Weights of a small transformer language model.
Training: a variant of Adam for these matrices, 292M tokens, 8912 steps.
Each number is 128 + 24 x the weight over the matrix's rms, rounded and kept within 0 to 255. Layers, rows and columns count from 0. Numbers have three digits each.

# layer 7 MLP up, 448x160, rms 0.117, rows 377-434, columns 0-79
121119161117114113093125076157105140130124167129105130117171171126160127137142155100090127143092100112104074144114149116103091098131150096182125138117093120112115118128109152076099117132152146104124121091104129107110130058121148094131142168
123142117088155107113154139135105119145118135164139128171169128123144162190112137145117178146129103130085118129137097084137110117117144140128127147114120148097143113118112142105152091103129151147145085118097126051115116090155138082121101116
090125124095134153120120156098080160127124120125127165143158149105132071122103092086137147110108160128126140151142185108148121129101129160110099141153155158118132102167110139156099114164121117163133124147144148158114190104126106109120147115
105109111160153148116120133126092131149138095191152121124104096100166140142169140107097178099145152121142129104148113106117128112120148135124096104076150096141126089147129092164114130116113127139111119144156125135145057137196140068098138128
119135113203174131109132153116143114143141099103104122138147136160158138148154152160163112124105107148161095110131121125154131027105131148116124107115116159147123106119122083087164079094123087106134127106137085115101125163132150153162099104
141119113111125151125152132132118190119144150131118122111137126129117183129135178117157091113178124140183148158177126141143124175106129088163120191088143125122149096158166143137163130137101130144148116164118132151110094116147128164112113130
063140128126128091136063155071162149121082115134119129151127119103133128182154144139164124103151158107123136133091138115117192121200135143103119100133162151143130147120125137106140169130145088114133124144163093138155128118116160155130129090
168128164154123146125129132125102144096107107105149117177149149100151155145100148127064150129110151156119118188186109126112087107114095117116121141124078169131101152140127146129114104112148177131077161116132127080126147159139088149114151104
110100147088097123166145119139145117094169148165086138113111098169104109103081126134137114081144091171148113148133157152112127117106142101112110194166143107127101148115138168165112114134146141159100137113080094129055116161114113161145095120
085120095140159135127137098129109157149074132139117122131124136158128176164115106127089119127128136140136076118101164149137108159122091169113112139206154093107103134139123137148110137103162126154097119140100159135166145126118154135136123086
123144123145126142129118089105120106091142160153115100123152109141101132134144177113143092092102149156120153137082163142078092118094172154152145143128100130136114138116105134092107108159101110156128104132082077117172126143084128134147106127
137154154156113083139130143081155076133099153120143158170136133127135137154117129141120127130101115156105100133132132156108111145116151151094088104131119145182149135128133139082171078122189130136162080164144074102172098126091188109140100094
099124153115089112121127105127134148147149109166078151154124139168121116119104175187183136077147132167113107100107137130118124123115125111130115103121123102102099152109176177134154072146133130112079105113134078109137153143097139129146148172
110133101135116157140115143126172134138144114111135122133129109137102169095084156137169151140130126191144122112159124116088094116120110136114130142106127113110096139109139114101122122125118180152149148158095130099113135142129152119120153113
125148113141119154057173167133134125113105125156114116177098140062162132141137194136120106150157119133174115176103121132137138113132136122180112133112120081144114111135171148135148106145153104125167094111104129112130119150166115138143128135
154144116091136147111108123164173118118129126181131112079133135124109102204124167126139179174125096103115119143106145133134107096089133142117117155128108119118124121137146138125132118163130054138067122138165136152135161118146125091122141152
148125161091121128115136112133141102110167117087140149147117105109126128094152115097137118158121078162104137128110092116150127116133137131103123121144135148123128131108097103098149151096104100158144109105114105098130136134120118144130084133
193086112134084116110135160132108118098172132126146123117138159118126098122161139134118136110126119157112128119131142116131126121141112155137120137119111116145136084146106139143135174133122123146103131125152137126129117115125132108115118145
096129150149118132145100162062155114115073102133130140109143110146145135089146085133112127112146108138117142147157147085162115150117132098140154120115150121168124117124112126149127117145106145114153108106116116095136076179116142107123116138
110145153090127087072108171109115126096167139128120109100104140074118156087130156100149157141141088124104131105136106147114137159110157128130131117076127124159168086144160149132117133129146097127123116127153134117137119149155161132132160120
139127144121148136164182112160098125117108143092136125116141106123103105096101103110103122119139127116132082145135121176111084134138156118124083157187109146131099136158139150134169120152115121112110151141168144153136108125108114140154085122
126112083147145133196135138164150185155089087144106107091100146146141163117124097154160110116125113168161142166131132113117123169148125137138216120078133115077137137111103159120162182138144121143149137152151137121129139099133151179136147172
143129115128094126136102191100128141110100129123126125141159110108135114151142126099119150094114151083089098170099113139126124123076122089140121152116159085113121142118121099153112100126145122115123121102155164124119136127150168127116125081
128120140143121155114068092124127101154121133136120153111128151128128117162091119148112118107141100128125125144152112123177125078151147114134130094117136106159142142115108141126143145138101125129147115107137132169148164133136137123133081167
155109137149166141140073201145136100117123146090149128091157119096162101128121111145111162131123142170148123163140130142121152113173136113127141107117130112139106141112127118164099136125099116095096116127141102110162153114130151119104077108
174166136125148159144121143101110148154111158116146145146141076166115144081164100136070109086130090091130157108095165160133112103150104191163097166095124141131122132140111158084114155088101179110126140098087085136125138131106125125129145096
146152105163111093087139156125111110103124119136134119143134146120134104135118136145118146166146136131168135138143109128103143149103117179099111115106107115124120151128144196183161090098103115113162114124143111118102069128151136181108111116
161078162113100147147106116154118116165137141152108167153120159143164128173157108126117135120135114095088103123130065135136132114154141097109123110124100121114078125109114115113117142140164119169104171113139142172132112160144122126111139124
115136124154152145153138112123116109133157147116116102137127078162109116131166097190097093091107133150139148127166129119111121129145128153111121165151112097174129139125132142143112123086115127138170087133083128109126135145124124128115122155
131111117166134151148141096146114103147137112138148124160089114163123129122104132133173153123121126147142138137092112132125166136116148133084147132122120124136131103105130102144108141150127154100139120119171082129126155119096106111115083123
096140123147103157126147137082146193154111126115163111102128100123125098168150123109106130124130115093089158108135120110106152132134115148081136113106107082162138094135149100084116122126116109173144125139137099106160130131164111118144144123
156128102141130090132113145131159142131109134108155157115157110143098116128127111103123119097141120133099136134130138080153169114097133112192143190110131086129114171153103165148135155148122098171083120151061137126160122060139117121153153112
100111128111140118174162150129116133126147123144112100105104135141130143086137114152122126155130086102115150120093098148096098117144126073099144156095102108135118114114085128127113107135112177072109124151148109141136106143147123133117114121
072158159113114115114132063083148124149148120121099166144130145152173137140094139091142143156111161112099140129161100153135106076122158110126118132117122157163150093151142132056151122155139144135135115104167123142141109118071162142125156132
152099112161119178136122126143165124119158129143137106099120144194138137125166130139115137105084130130118115141148131147152153115141157144113115140161135164137136146082139110150125166104102099171159125148111125126136132177087158114070108097
142130115152121167148103117119111127180126157125138097096128110149116111136129117118147119090109119111182116190173157119124100105128140137141162112136137159087100142154157126113115137155121137091178155136171180137162135161111110104134119089
139138114127129133134136144145125118135124094151118117146141122122124146151120101135107159106149160104116121100127135159143116204150115135111119118134086121088123181155142143134106103133078140079100141117112120120099171088170137109116137144
118126128086143133135123134151229100095102119115139104145094126124127104084149133117184125192131162113104097129104127129148162135108164111090157125169137154085076130109144157096124154122181106109121103162118105146142165161123133128117120093
120136137128145108144158113105079109145128142109071171133128102128123143139135122141121110106109123153120142150160133155135164173128142074119166121183139163173121128124156154125138084158111127156137106126133126166113087120101145132130120162
163125113146151120160116114163102114058108106106105118126111113108132145064108105102099159115109101162125084104090103161156111074139177152086125152187165056144188126088132100126127178125152087102114151116132129139110145176117168122159169148
094119101084112169158156153120162162143107123161136107134129145074109168112097103171116155110140122112064110132126113083140106138107092089098130145101126149153109132115114169128159140147119142115121174135176124079137148108142127142122084097
148120128139101162107099205126082137131138128114109154112102091065104135155133134169099095126133141088111105150166137128110145153101137104159073095136147135128098086159156132136096131154063123148143166127120102137137109146122125159117105075
103100094183133161080129049136135133139123145135105127186149125129126136097116145116129121101093150157133150120123148148126113132151168119151122162168108112131172150129148139119089104099079148114185124117116160088097176132106147130115130115
115115133114108124141096138109106100095117112108109145122119164127166129124138113126100165160132138140114155103171105148124138094141106134138132144130116163079142117141136108154172121149169132139095150133154168104142111151092110137092100112
088149137114179091131100125145133121120127171090126132161162124101116146081138109181137118192125120102134141081134134123103141152151113155139074126137170124139129171137146115135149144115118146150119110147098129113129121145127097132125153155
109133123125112128108173128105125114107135134095152119148109108117160182139132125132113163126111161115122156139142122065125119120140130115131143105091131129151135155129122117133113118183112097131145153126141143127135091096143122123129108118
113117107170140117174126118134123081114101161139193117135150156128101124132093121164154111172125122121172118151140120118159150103103121107174179150150131136150109139064094135139140147114114127148130130141114181162126107153174099109118143116
112133124136119118132175138084136122130114105122118128119134127144139171111132121170150161100148127095145108139160148138158122156146150107127130138110113128146125131137129140117125099128089108101147110168119108133122110128148154131103113163
095169081145121118098194122092158123120136137136156116104157130119120151105110112118150144146131128142170124161160133176133117082107128110116127141106108146154152161123079120140118116142112177150156100151118128134083080125147111142157112130
119115103178093112146119104115108132132151129130107177153152120115134120118137137106135094147143115172134115086139162140134141134098128119132090103149114065113112106139094131168133088119111095113114154163107122147116145121145106135112084134
140133151109156176125155136131175142164145118108140100100120098134105153108133112146128121111139136121158124106167140096150127150124156118134120163160101101138148127141136156104102106119139135121106093152141149098133166154086126130145114113
153128138140162107133134147134093122098115143128141193141099098075101097130108116112168165125120113138109175129150099134095111168149092137123135137109080125102136127159173207137144123105122136140101096181131121139170131094133131130120092155
130137153152116119111179152106109155118170113138136148117183153119136157081143115128049148078164104147163173115090128141140134125148105137156149163148098139125134115133129154155139140135139165111133135133109123113146096103159102114125173152
108117127161118160098117140120099105113177163137063161141105128113139100082129113116133113104127092099145102140134097126152169154116124087129102132106120117138131070084168099117122103128115100124110140115148079067134099131132135080093136141
156129135187140145179117118129127083120112132135158058158112104116122157084093118127174159152122130200169162124117087136139141112185169132110104100135157087123100127103150116141177119085123148122133091120139138156156079122113108101133115122
131147142137155120088134121125098178122144136118115102158172131101182090141141121168164092146106179117124149122154168114127172094131117136106126145143159100137098135137114138121115105175155107129141131108127105178098127117143103116154161170
137166109137178122147114135134093174059127175136124161151145129104141117173156180135147091146093115170116113105082108129099164097103135146135118063120114160127139108107165095072134108121189145132129176153094135076143137114086163143147118142
138144168119131119078128160073158119162170138094148089131151145118151171114128132095161130141135130136100124145129140134105114102179134123122150135110128147188159104156153129111098099102110162160124154165135140183153109122097113167120151111
# layer 7 MLP down (transposed), 448x160, rms 0.115, rows 377-434, columns 0-79
098156094121099160076141150108127132173112116093136141146128101087114137147102104169147171117171180151105137144147111113118115100131078110154123108120126151115072153112144140116148127137132127114107128157120106122118118115122150108138107122
152141157114113103132111130127185115157116124160110095102135148152191174175111176129115109143127138108130138162106124118116126134146117122176136126144165121111138135099195141136139091158105149158180169113140183117089129131103146114077112146
166139096111118140137114158161188143100126150168157100135121126089104129153111102110148156137130131184145110148101138158122171164156115141103137080070152138144138144183116123124115085128104142094129131131176135129082146095109090085127154148
082118088134110160137121108171146107111121132100143138135111155112112133105137180116152129135149103117111146100093124150175150084110079098150121156107118183131130128156162109147183123108101104124093121154128116158121129110109186102078103131
122081144123140163110110152101129117109172141142110104126127107114063121085120111119139116110136071136131124111106156147116113105122094133131137123123164152097122138122125153132101151103119142125139143141118108132115163115119124138105144117
144139121123118140084091122180143123133156122138105131156161118122115131086120141167159089146161136123157111108112122132118128108127126116165132121085126106156113098115119124122100128126156108134137112126114158109157144137105161092103121113
124172124132134131171105136127119105093132109104162132093166159128103103079099118104119157124147139110132154139157101101130121121137106108103109079202149125115099164143126134147103127166149150149162143153142138126147107117101153116158166091
169144152120132113157125152131149154157120145136110176126140132154131118137076124124080146109148102102097141147199109099084114101165098168125129117143137151116162129110144128116153147126113168128140112117131139112140147131125106156085144172
097069080100156116086154127115140134135097146151129144158133178157121109135143160154150124120133092138141079148108184161135131116134118159126136091175136136127093132105136107173128118118115129111096152142093113114120146158128086137164084099
194131107109090097112136124111140107109153158107136105108105150113118117139174155090147127141129143105110131141150172109146139126167158154144141109158133076126125111116131154068160153143142146135125145098122140115079140126176118156102148150
150090134125072127147104110163139132148101130160125193158122156132118106130126145135116151131106137134134106145118146141135140144157160131145119159121103115150122150143133102172142121125136139103152165099152082128114149100119150118157110161
124173103134111134104152083074134118128063129140148143160146157107117116172121117162137136103143147155098127119117101150137090170075190132099118131151147128153169101111139103119144110137141159106140102201113089097170123110121148124136110141
113020124107150130118140117116106127140153127152101091174086095125128107137118159170146106109110125126106138111101081113145156145092139154126140158120108172145088188168118167097107129124132118154149106123128099179140143152161136132071180159
150143115117111146111151117128152109101149131114123173136144138119141114119110132147152159136141101110169104143168127149086136129088107142108130157094111147119101131100118132124145123143129143098118099150097127124124135132125120137129131133
136085124142088154100142153081117110178083142119077133147111153081154112156051127157134114105141134131145142112153146123150133135147119107155115119088123155115153157083153132141116160108134103144144074189143117119143130111126186083122086113
122157080112159108100172120175148089108166113139131125102086153087124123106128122142137133124123165132137119126159113143148079135134142128154129122147110083127112118135171141159095106119133114094154156104131123125177124140124140142125122093
106146133123103113159105124134168123153149120157140130144168131143144133104191117136097126105159119142102110108115153136114114167106080125127139160135147096101128139116142113176105140169142095150140120138162141122139151141118154154127116142
138137146100112132140127166162102096153162115133139158144137136123100104103142116134108164127089129110123120106135176105151160131079111129134095115079142137126128135130137127160119122103120097102152099139116134126126116079117109113122137129
181123132154124127128101107163126126132174181140117128167132145113102085136107144136107128107133118124123150126113092135116140141120105154098115125061138090116098147104138134134101158107139145144135147171140142167128141126152106091113142127
137109131140133132126108153153147133123139114117122122104114078131130168147126172176119141137177098127163162096110096161128122082104133120181141152110130120114120130163128094120111111150153140151137132123148140096152173133123139130091171138
123186130129081125158149096125105119142110140109148150122144124125181093163149085155120183127141166100159164132121189119143135140129132155118116116143105094133161109121154125142132089126136157087124125160118138139146094130132144136133093139
122188130122121104088134110099153150148110189144140108123078093133127146131166174121163106141145125143140154115127097128123162107101097140148129090111120137108141081085088112142095094152128167158090098082062127148133052117161109106108125119
136138125138161128106129110129083109129083150108144114119126113134118147163104105133165121127121089118129134104121060140083133119122115122118117130123132140127108121145159113152134156109088148117112099152135155125121133136127139084125168093
095127144118148139136143124137134107109150171131156133130139128145073163147112180134129140125129169163117108136106091142111112151116138145127119129146125166152141140192146085146061146150129134102118151126152099168148173131109138158132111102
093166144145127114123146130113097131110124117120089155150156118106155115114122112140103156100160140104102121150156134119089151108147106124105158113121139132115100122095163118129144138081167116132089103161122121123191137116105112128140108126
164105138128162127097107171132118105113121159130111169160160110126111147119129082044117134114063095129090123112094113113129158143129142111150152153142116167135110126150104161119135142105141118115112133131144109145131092109141168138114117103
154137130089127140168161134158110123123132106136086119145151111148102110088125157106092123136212124123103116113123170124149127126100123092177182137115139133133142136128157176158154128138128056186117167130097124138100107132149142128145094120
142079137123135168108106137170129137158133138136094160150150122168141118140157112146067101125105160142082128128112083150159111138121112138123151098152134127136122136129141106136157159138128136159079152100115128135134122146149118137106123092
131146119165177154115166069118138125117134182137153111155164117138117114147162123114141091166125147152166142143151122114103131130137114113096115139093135135111125112148117128132105120124101180123126115121108116104146110132155107137136113123
109135118083127110146134115087162119135089128159162127114145106144165145152130121117140149118119138127152124119131105128112162118136107072123151115132118138104157156167105095090148121142149134117128118157120125129125109151138097115122118129
132142147142150159131146124120105129085118120143125126171161112110149126145071095169177151118150131150128092127116105140155100101169144085138113145104130134140110120098146140085124159131167159110112114132131106138131128090126143158107138113
097075162143144149135091123136108128135117112105086113118160131100112136084122153121123136049125121167082104123127131115119137133136102176214155147153140131129122119129131119144188130104128113116143111095139117139130115146111166117119107105
110156124108141165162159124146128116075123117116145103102111105141165136119171122144126149127147125148134178117105155124140131111089145114106154102100113124117117132139140132107140128096126142150132117137085143153098120104121148114080166139
148133132129145134166113163133136149149098123093163101079110135099093148109113087120093150165185107107115129117148108131128143108107108104114140134112136106131133140151155129124126123132108102144171097133116167106099153122167132133153147130
156125095126112106115112160135119151125164115082128096123136126143141118101127155131121107133143075116105079163163134104131117107123151105133148128128161106142175153091154130098121122136111115135121108150150109129132140100126132100139149154
148158163145118132105131165127120162138121181108134137104121139117104127148132067127094098161129142113140133133079141083148146158119134187140088157124110117149125153157127152132112127158143123121145157158146102142087161098118138133152131136
118127119111132091136160083116115116124109149134134092149137135124139150138134139107089147084198166083112118134126151153077138132146100119131140152095124161110129120161142169141148136114151136121121135105155135140151125090136113142170162130
109110128172153117120143125091161142129124148167114130121148119093132137087132129144113081134139090106162094117158110126122105109130149111102148196088125118143166083088124142110124158168121112124145124137114137135111128142130106132134113113
135175130114175132117129163122146138161164143150158113191128136154098150108140100114083127127135149133153139106143121140155125128120111116115105080155088131110095098161099164118110104142161150121146104122118149151184157118134104128100130134
105102113149110114117096142088145125129156114120152142130131123148152133165165144160121126151114165128146149156145140135137130176103132126138132139119116141122125141131161135119135074113117128139128105135142111151119169111122101137104133112
159133140128139150154122135132096156118123111178115101089105157129127130106133105161138129084131113114114140167168155180092086156178129116131134132106120126117158147144151175138104152144139110137112136091137133137145131086143108104161134095
171110135147144150157148054158100140118109107150109108133123136156158129105165123127141152136156077168143131130148105134151141131153100133128139147139127106142125158142081120121124167136131115148140100134106132120110101145132107110109136094
108133171117139124136144147112139155125084136160104119138148116126112097119123129155147127128152130116131108105141144146079128117125152127146089101137143125107155130146129140088115146089111115101136149137165185134138108093122113115066103134
127093107155126110156107125086124160138143083065142136126074136139099092101141124135087120133134131105116151110141130077137143131153136138140136120107093135118126107154178110105138112115095138109142151115110122128087132124081164117122104126
113196125127136111097153064145126141132131147167129123112140125140125113135139159145156108136150110115145127105112166115110106141125093075161111166089109128099130105143110127125150138117140150150120111155148073124166142135120140128142157138
132109125140119177138129143107107105144130141116117119144117120152108120134146150144136092115127152136131096110094117155122156146083110096125146141129121110114137127160131127121149148112124118110136133121133109118135158127139128122139115116
103180112125105123141101105166146128117101111121154134101150123121120119130126125142167170142148141136127167173141150131127147115111096126104136116134075178150125171159105102129145149138114153138142133126115109105121130119128138113140110158
156149133159109158105143148133144103126142174117124120114111128164135098139147125083142138107101162154139110115153084141112104137112166126173113110119126092127132103111130098127120106119107095107139148113131171148134161146092157098111149150
121163119123153101136137157095086150101111121161116095104183106118090073099114098156165138138090085111147146096107097154080122137132151136142107158122149168168122116107120143121112095137141199102115084147144122116054149128149110131181149113
130115129162094065159148125120153118122116106148139095105134103125146095119153126097115095119134126130128149104143171151137117131119107154172093116147139095159161126096087128185130111141118149131100109139061110141088117114144143161148108136
120143158082141173172169114131123126126145135117141144127140136144104109157139114113139117156146120149080068121120076113131120176116122112149146162098132167125151145131119149119154157175148128106141154153154093116127155139156111155146140145
099136134146130154120131093106116149121119128096173149136151138118131131094162125148148111166101120145116101087129115137149122075132191107137119135106152150102148138144153090102138092138087152132165140107114121116135123179055176128148151134
134139129129130082123106093109140141169175134132106158118131113107143139117108108150143116123142119140098120127142122187105115104138085140129098130133122133142135110112091096118067090114102154164122136114092124132121161143098141098117088118
071173120157142142113140119079116160157135158128096101145143159128106124124124080169155128125089099131159073133090145117150135105135122119160108127147142132131134082149120120108090135132099172157180095135118123139116103095119105088177098097
116092150125179120118148143092135168107113113128092159168131082125113138093155115124067103114135114111086121141111142111113108148069133110153129120115148133156139087126123093170118107100117144150116101104105102158107125118146109126123082113
160164141128128145120129174136156131164123135129146172131142152122117119117099115141145127155158111146134119164108169121106153136162116160081148137130149115139110150087122128133104135112155125115109131118109120172113138090178074113139163162
108130114123139120103103161139106116124113135157115130129175112138117142133102139142127110127157103137123096141112131158150094130136143124170104124098128129147204157112137117171154103111150117151109152141158111084155151172101164128136171154
126123136100168109162119158133127132130151103149152123141142136109116100101119152144115140138133114147124105140101133126193094132138146182110128179131185184152147110092138110185113151173137141108130133128120137138162084119154136127110114142
# layer 7 MLP gate, 448x160, rms 0.124, rows 378-434, columns 0-79
126101140130057124141160120130115149120113126124103103104123115122134112101111112120096112126096182127122128094136103167119119115162137137165193101154160127163093159129122115136125168144146118121094143128134159143180112162144128132122133112
102136113164154139155087149113098134115080091120100187191097118116155107142120157160135135091120122135115141124107166130156128162143144103128090085104140153127173119129128155131142108130154139087096134128154127109135164122119158104117116138
108124128139105085155135097141122117169122152103109124132113121167098176095134127156142098109133123172160127109134108112086098124119142076126192126136136140140116160169165095126143133142137113124140095146167138096170122152079121081108145149
138127140094097128136115113129123157127089164169116117107097126118130155130100093146085172138127107097144126172187102119102136180135109086130120161114114123115151133141139114175097180143158188105158099118136157138144081108163099112105115097
121084150122118146141120117158084129131105124145102158145133117174161151135098148112148104108144143162158140153135143123135111147122126091170162152143139144112115126125164150151167135153084141156102160140131106144115141126104170115061115168
127122155135124171088085130172127142159149077149167168142107080108156153142152098120124163141114127119094124106114113095125122154178085128088140110152128137136112130127171119122099134112122100129114097105158117111162094127130178087101117149
117083120085153110165133122128077177143108186102083154118130141111125133105142137145091116096139126069095167110106168125124101126168116128122167113145132147106106136168119127126169150137159135139136122122110113139144142128152104106110126111
128126150130124128116105114153136134098098099102166114131100162102160101162120084104142145181133169102092112140163100127121151145166107112092132084125118172087116136185107144113126120139120132120135120114137158167132124120142113116079173124
101093150139130108129135135126145136139101066113133108123128148128147160083125132129092158193143101112169136136152114114112156153124076120129110130133153120112088109154101100145140111133118154133157108119109120109135116169104062135110149123
096146140153150100086144128101128141135095101107171145122085094086130169162095140145151128133151111125112081114132106115123167098094131134105159109140154126160146105100148090121150146137136110104128121118160111137111098134148156135136117130
174109156137120112176129141091162096126085143123141168167140156123150145134128128111112131142108100147099116129129138144116110078120140110109117116131097135119150141145113132090167139135196134154133122152126115119154108120100166115114102100
100129088117104153129171144122125143150095085100148143127116101138156143117208132114128126153141171120116135138163116134174098169137153137155135174152141081141143114125125082120122145140110095109123124131133139107101125182102164129099115121
152101097151105166136126144133148101145127123087142125141119121156132166112107130136199141141120124194125093141150113111100078125159108145118142145120139118104088128122146133111136141130095134133134196151121131125105163119112128129101148094
117127156108153133118095103169143157133114129142121172147113116143107156108129102088171119146112130145125064152122084178126133180140120121128137122106148109126119133141128144157169168184139134129068133161145150069134136160051179153111104120
143103137147107157140136142148104101140161140143121112151123130157140116112142139105169075127111150120108128122128127109141164138140131144139100104140135114106142146130104123185127194107108147131129129169126116100125153107108129111097115088
150108141139115152100145118164124124098120123108124120138141155120146111149101131154140150098129135142170121109120087144158140138129129110162151125094187143066161134180125133095154156125119135136121118152089122157130109118127081134121168125
115112147121122129147133107104123124127141116108130155133124129115149130116133150138129128136121137100118113118127144114112129111134105104119089124098164106098118104119109134127095123114122119108112150119113151122133119112154139148104093147
169109137113134193130110118178118115115136180134136171185096129145131108152163180144146112114138148159111136129113091137121115131162144171116134138120117108096120116124142141154163127102111131171117173142164122109132192106149116133091117119
136128140128130139141104142146135095112080167109110171165133093100158127151093103152132132129122110123153101177132150127132118118097124119117137123121136141115121145109142180111121125124194119154131153133138110140136079127149091096125110128
140120127098144149142136135108148135132085175091115106103142152125142125147127094165077137138163138103158130141151111164130106107115117092152123181144106186120130129134132124159117127122122172107121131128114151123139103140121152131093090128
094132171117092144157097115146089114154146074139150097134134104156154079158134132142143143119128161137120156124099162166147132113157125120128156159121105097103152153139114153104167115118151096167108146146136141104107118128107152124136120106
105115117122123108169109134119111140121112125107120148128112122197115101129095142158081177126107126147133150103103137105148111108124113106124117123122113172110152129129098133085100151152178173118131172096153149118123166090097125166117121149
114113140097118094122131120154141132166099141092120091133177142139144128129105127186106146136108140141144139136161099152185141114134133105131147102124117140108119113145131161145116130132121174100092166148130134132146150083129116167105118118
137068124125113155105131132143116134089158139109161123113119114127144137153126108115078123151125151130128081085140119078110137121108096137128110095168129093125069115122153083130100160130176097103095103089138138097126135141086170097104100082
094088128138098134146164149135121122133083120151141159108129167151110125152126139092169144145181136091091084106169128069126143130085139115110157117140097089177120138114140098138125136179166113130129147141162144097127121145141114133121154147
105116141123104141132140133109116113175151144110133148076186134159141137101158142168100126109128156118104150167121156093168169125131102154119125101164146120115131126140136123154136122168128109148118181137104132176152137105151172123106140138
153077101134144133135124161142111106123100137093134149137122116122110137072083162119135102113112129153132154156121131107132146132120107132145147110165142134125126117174160131135147174101120132089125120166139106113119172098111118108067134096
117107136130124107106107114107108098140120113122090151122130103163139138147134112125153104104117146151085145158200097166154122156157136128112162164140112104173120104159125134103155098102139120126134166141138118124129111135130125119064113147
110113145136113128155138120123105153119134140122079149151072139135149099121169106079087108130125147123115151099125155125143097132134149104111131086115091110130102137121136134106104112119110112133095150134133126146139131132123115164129114129
132108130125132119145140111130141138161119137084160144116152095143130121106121121152095128127104164138144111113100173126143161115148139148126120147112140094143128138128158135155140129139110119145119150156099124124134111144088134112129190138
115083181142138150162100117118105153149124099119128151096137066157174159147125107183114148160110133131142151143104113154173098137143121151098133129174172138113117130154145157101150133165131121142110126146116119154135107136097091150080140122
116100136147105148138147087125108089132131126108135151126134109160155156124136116150121123129126111119116095146072127123122122151128162141126128134162118105119134114117140112098121147142086152131135182099121135163119164127149113123124138123
164098112156150132168079161128120158096131130084201137101156125066147093146105141129106132139162123136102113123161138099150129113111123142146163126081138115088133116131124116132130158157093098131134131153147116109133118110156117090107120142
157100109115117157107111163135162118159149118105162157114129177181156145144152132123121168137118085112095084120107167116170164088118109185134086125147162143089156116127122092133159179118109128148116168111124141103180145105103094136117121108
163126139153119117133121139115121136129126142089104101120158139096161089085138098155108097123105139140145112180162133171129111154126117132141147103136141160102101106143176104132149101093164099044173094120160167138130093141141075130137117129
150128116134119108137128126105152087159096082131115151158125188129137094132147112121124148153110141083123148136126167110134162113148131086132130151122103105117113145110136154144144138128134101094116163131171151120120136133150102067138107134
099103142116128169082128121124159139173097122105113119109113100160114132149083119079120116162156192110096074116112150145099133143174171110147081142129103129112102124170120107096121112156130119109098127145113140148116143128120113110121102105
134111126117086126131135133112145124103145155144109099111127131113162124138166135119150113112140151111121137132118106107138132107134091093093128138130135109074123137136134102125133100126096128136116119145102133138133104147158166132126134086
120143148135107140095142157068124154168160135151143121147122125149110122122139149148158101143116176134183163150180117095173151159133132115138102124121117151122045098161141144132124084101122171106115098159108117116132114085121127136120086096
141119132165122115115084139085098118113162148120076161100114130137139131120091118115106133117107164122128104058162140107147148105133179107175117163124152134142098088146133088111099088122128109168085145102108118104118087130093121107084141133
147092123096106169151128154113108149119111118132130135094148165089078143117079100121125098138135162143070081082142104107124113146100160148112113111155130128121118122119124147157121114142123144130131140162158129162109130094087088195144128103
144138129138162134138123095128156112160112108098108150146125124122157107109134135129138146152100171123145139117135194110128128148154133139115153171172108067112137136177175125109157160148117124130142085140159136140167166130088140093123129097
181081116145144129121110156126136156134102075101143137100111094157151105123163158125162096122113127141111154190115143086138118164178145107153119119146140131129098095143142164096105118127077141126104125103099129127128147140134143086078139155
126108126127149121142118109172099101150105159078108139152165150094119162078120138182143108171130111107078109090138111123130125115176128132150131130137169155124118155161142131158178176102121143137123117157110125130139138137131118097091142136
156123106123106112134091122160132100136106125133134134115137106125121102131131147115137122146137100162110075134126080165115132112139063154129148134151133140122090120132169120173177134114114202087095103112179138128137147158138133080141133126
135096165126137140163109116091100102115113145113168138171127139144141123115145134104140092165117162134092140113170120141178144123155125111156122166148113060133086106088113118123127108092087151183116154128111136130120092170168151112096134094
137100102165128179103154137171105104137153117118133135137153095123137080103120140071100100140136151184162108135121066141107126163141146173126131134118114122137132098112144117143133097139135097130161120110128155165121123136140157110124150124
143063082150108153108139118115171114152116116097130170155138137104192165146123139087141136142126134121145128176195097118159144073150126114114142125111111141102111127153127086149092161135125151147155147130131130169151073148114136101072098087
125106119151121119148107095104123142137132139139090143138164150131130162126149160114118110162127094142085123074136169150137109120111090124146129084126124115086128124133098142166157114120137158100115158148086161150121123116144117103096117155
119125117137094141087113115131158118142108087134136121147133137139179127160138184075133133126098146126155118138100115149124118102149126117106083151131131089094109126097111100160137109117125143125121135128134130095099123161142107125124142100
149097117119136139130108147085132132155101110085111109127134108139187126156151141114120088168108131114147124105122114149108134088141165120122127122094150142133137140136142119101138106150114132122159119137116141132112132160110137099118125172
154104109118113168101067154094115113095145149134151116119123162123132095099101103126158135120087138126136126149139120102127112137171157127127139092079156096139127125138137143120165130110074109125153126123158153141163119124128144112120124105
137135097162155170117125182072104160142121158153103100126104179108161157090137092117128140113138105136168128158114152104153172111131120130177084126134176104134115128158148096172140118134081166111109144136120114108153092111121086090123106100
141117113145166147098131170111145143110110113125114140121130113157175122058143129134139117137137102134127174140121149109174142174087130115137122123137154131100142080135135098122122145144164134106109159116081095148125136109125117117116143125
158103132135122125085095124145133136136114159119117160136154136115229104149132090140154117168137187115137119121154139094154156114176120128124114147113170115101074130125131122118145119183157121124129140089126151178120095120139105109115142148
122129122140135124177137132160125158111079123169084150118160168101131166087128154108150113111115120131101110146139125153127118084125158105141166110123093132149130127111162085096126168159191129137128143139152147076149117132057163115129124130
113116153144109114137095149065181116138145095114150145140161177129159152157124109140138084106133114146131122159144116152111094124181150130166168137161167155162161092125129103124122115146104146121130179153168117152143111120134113140088146122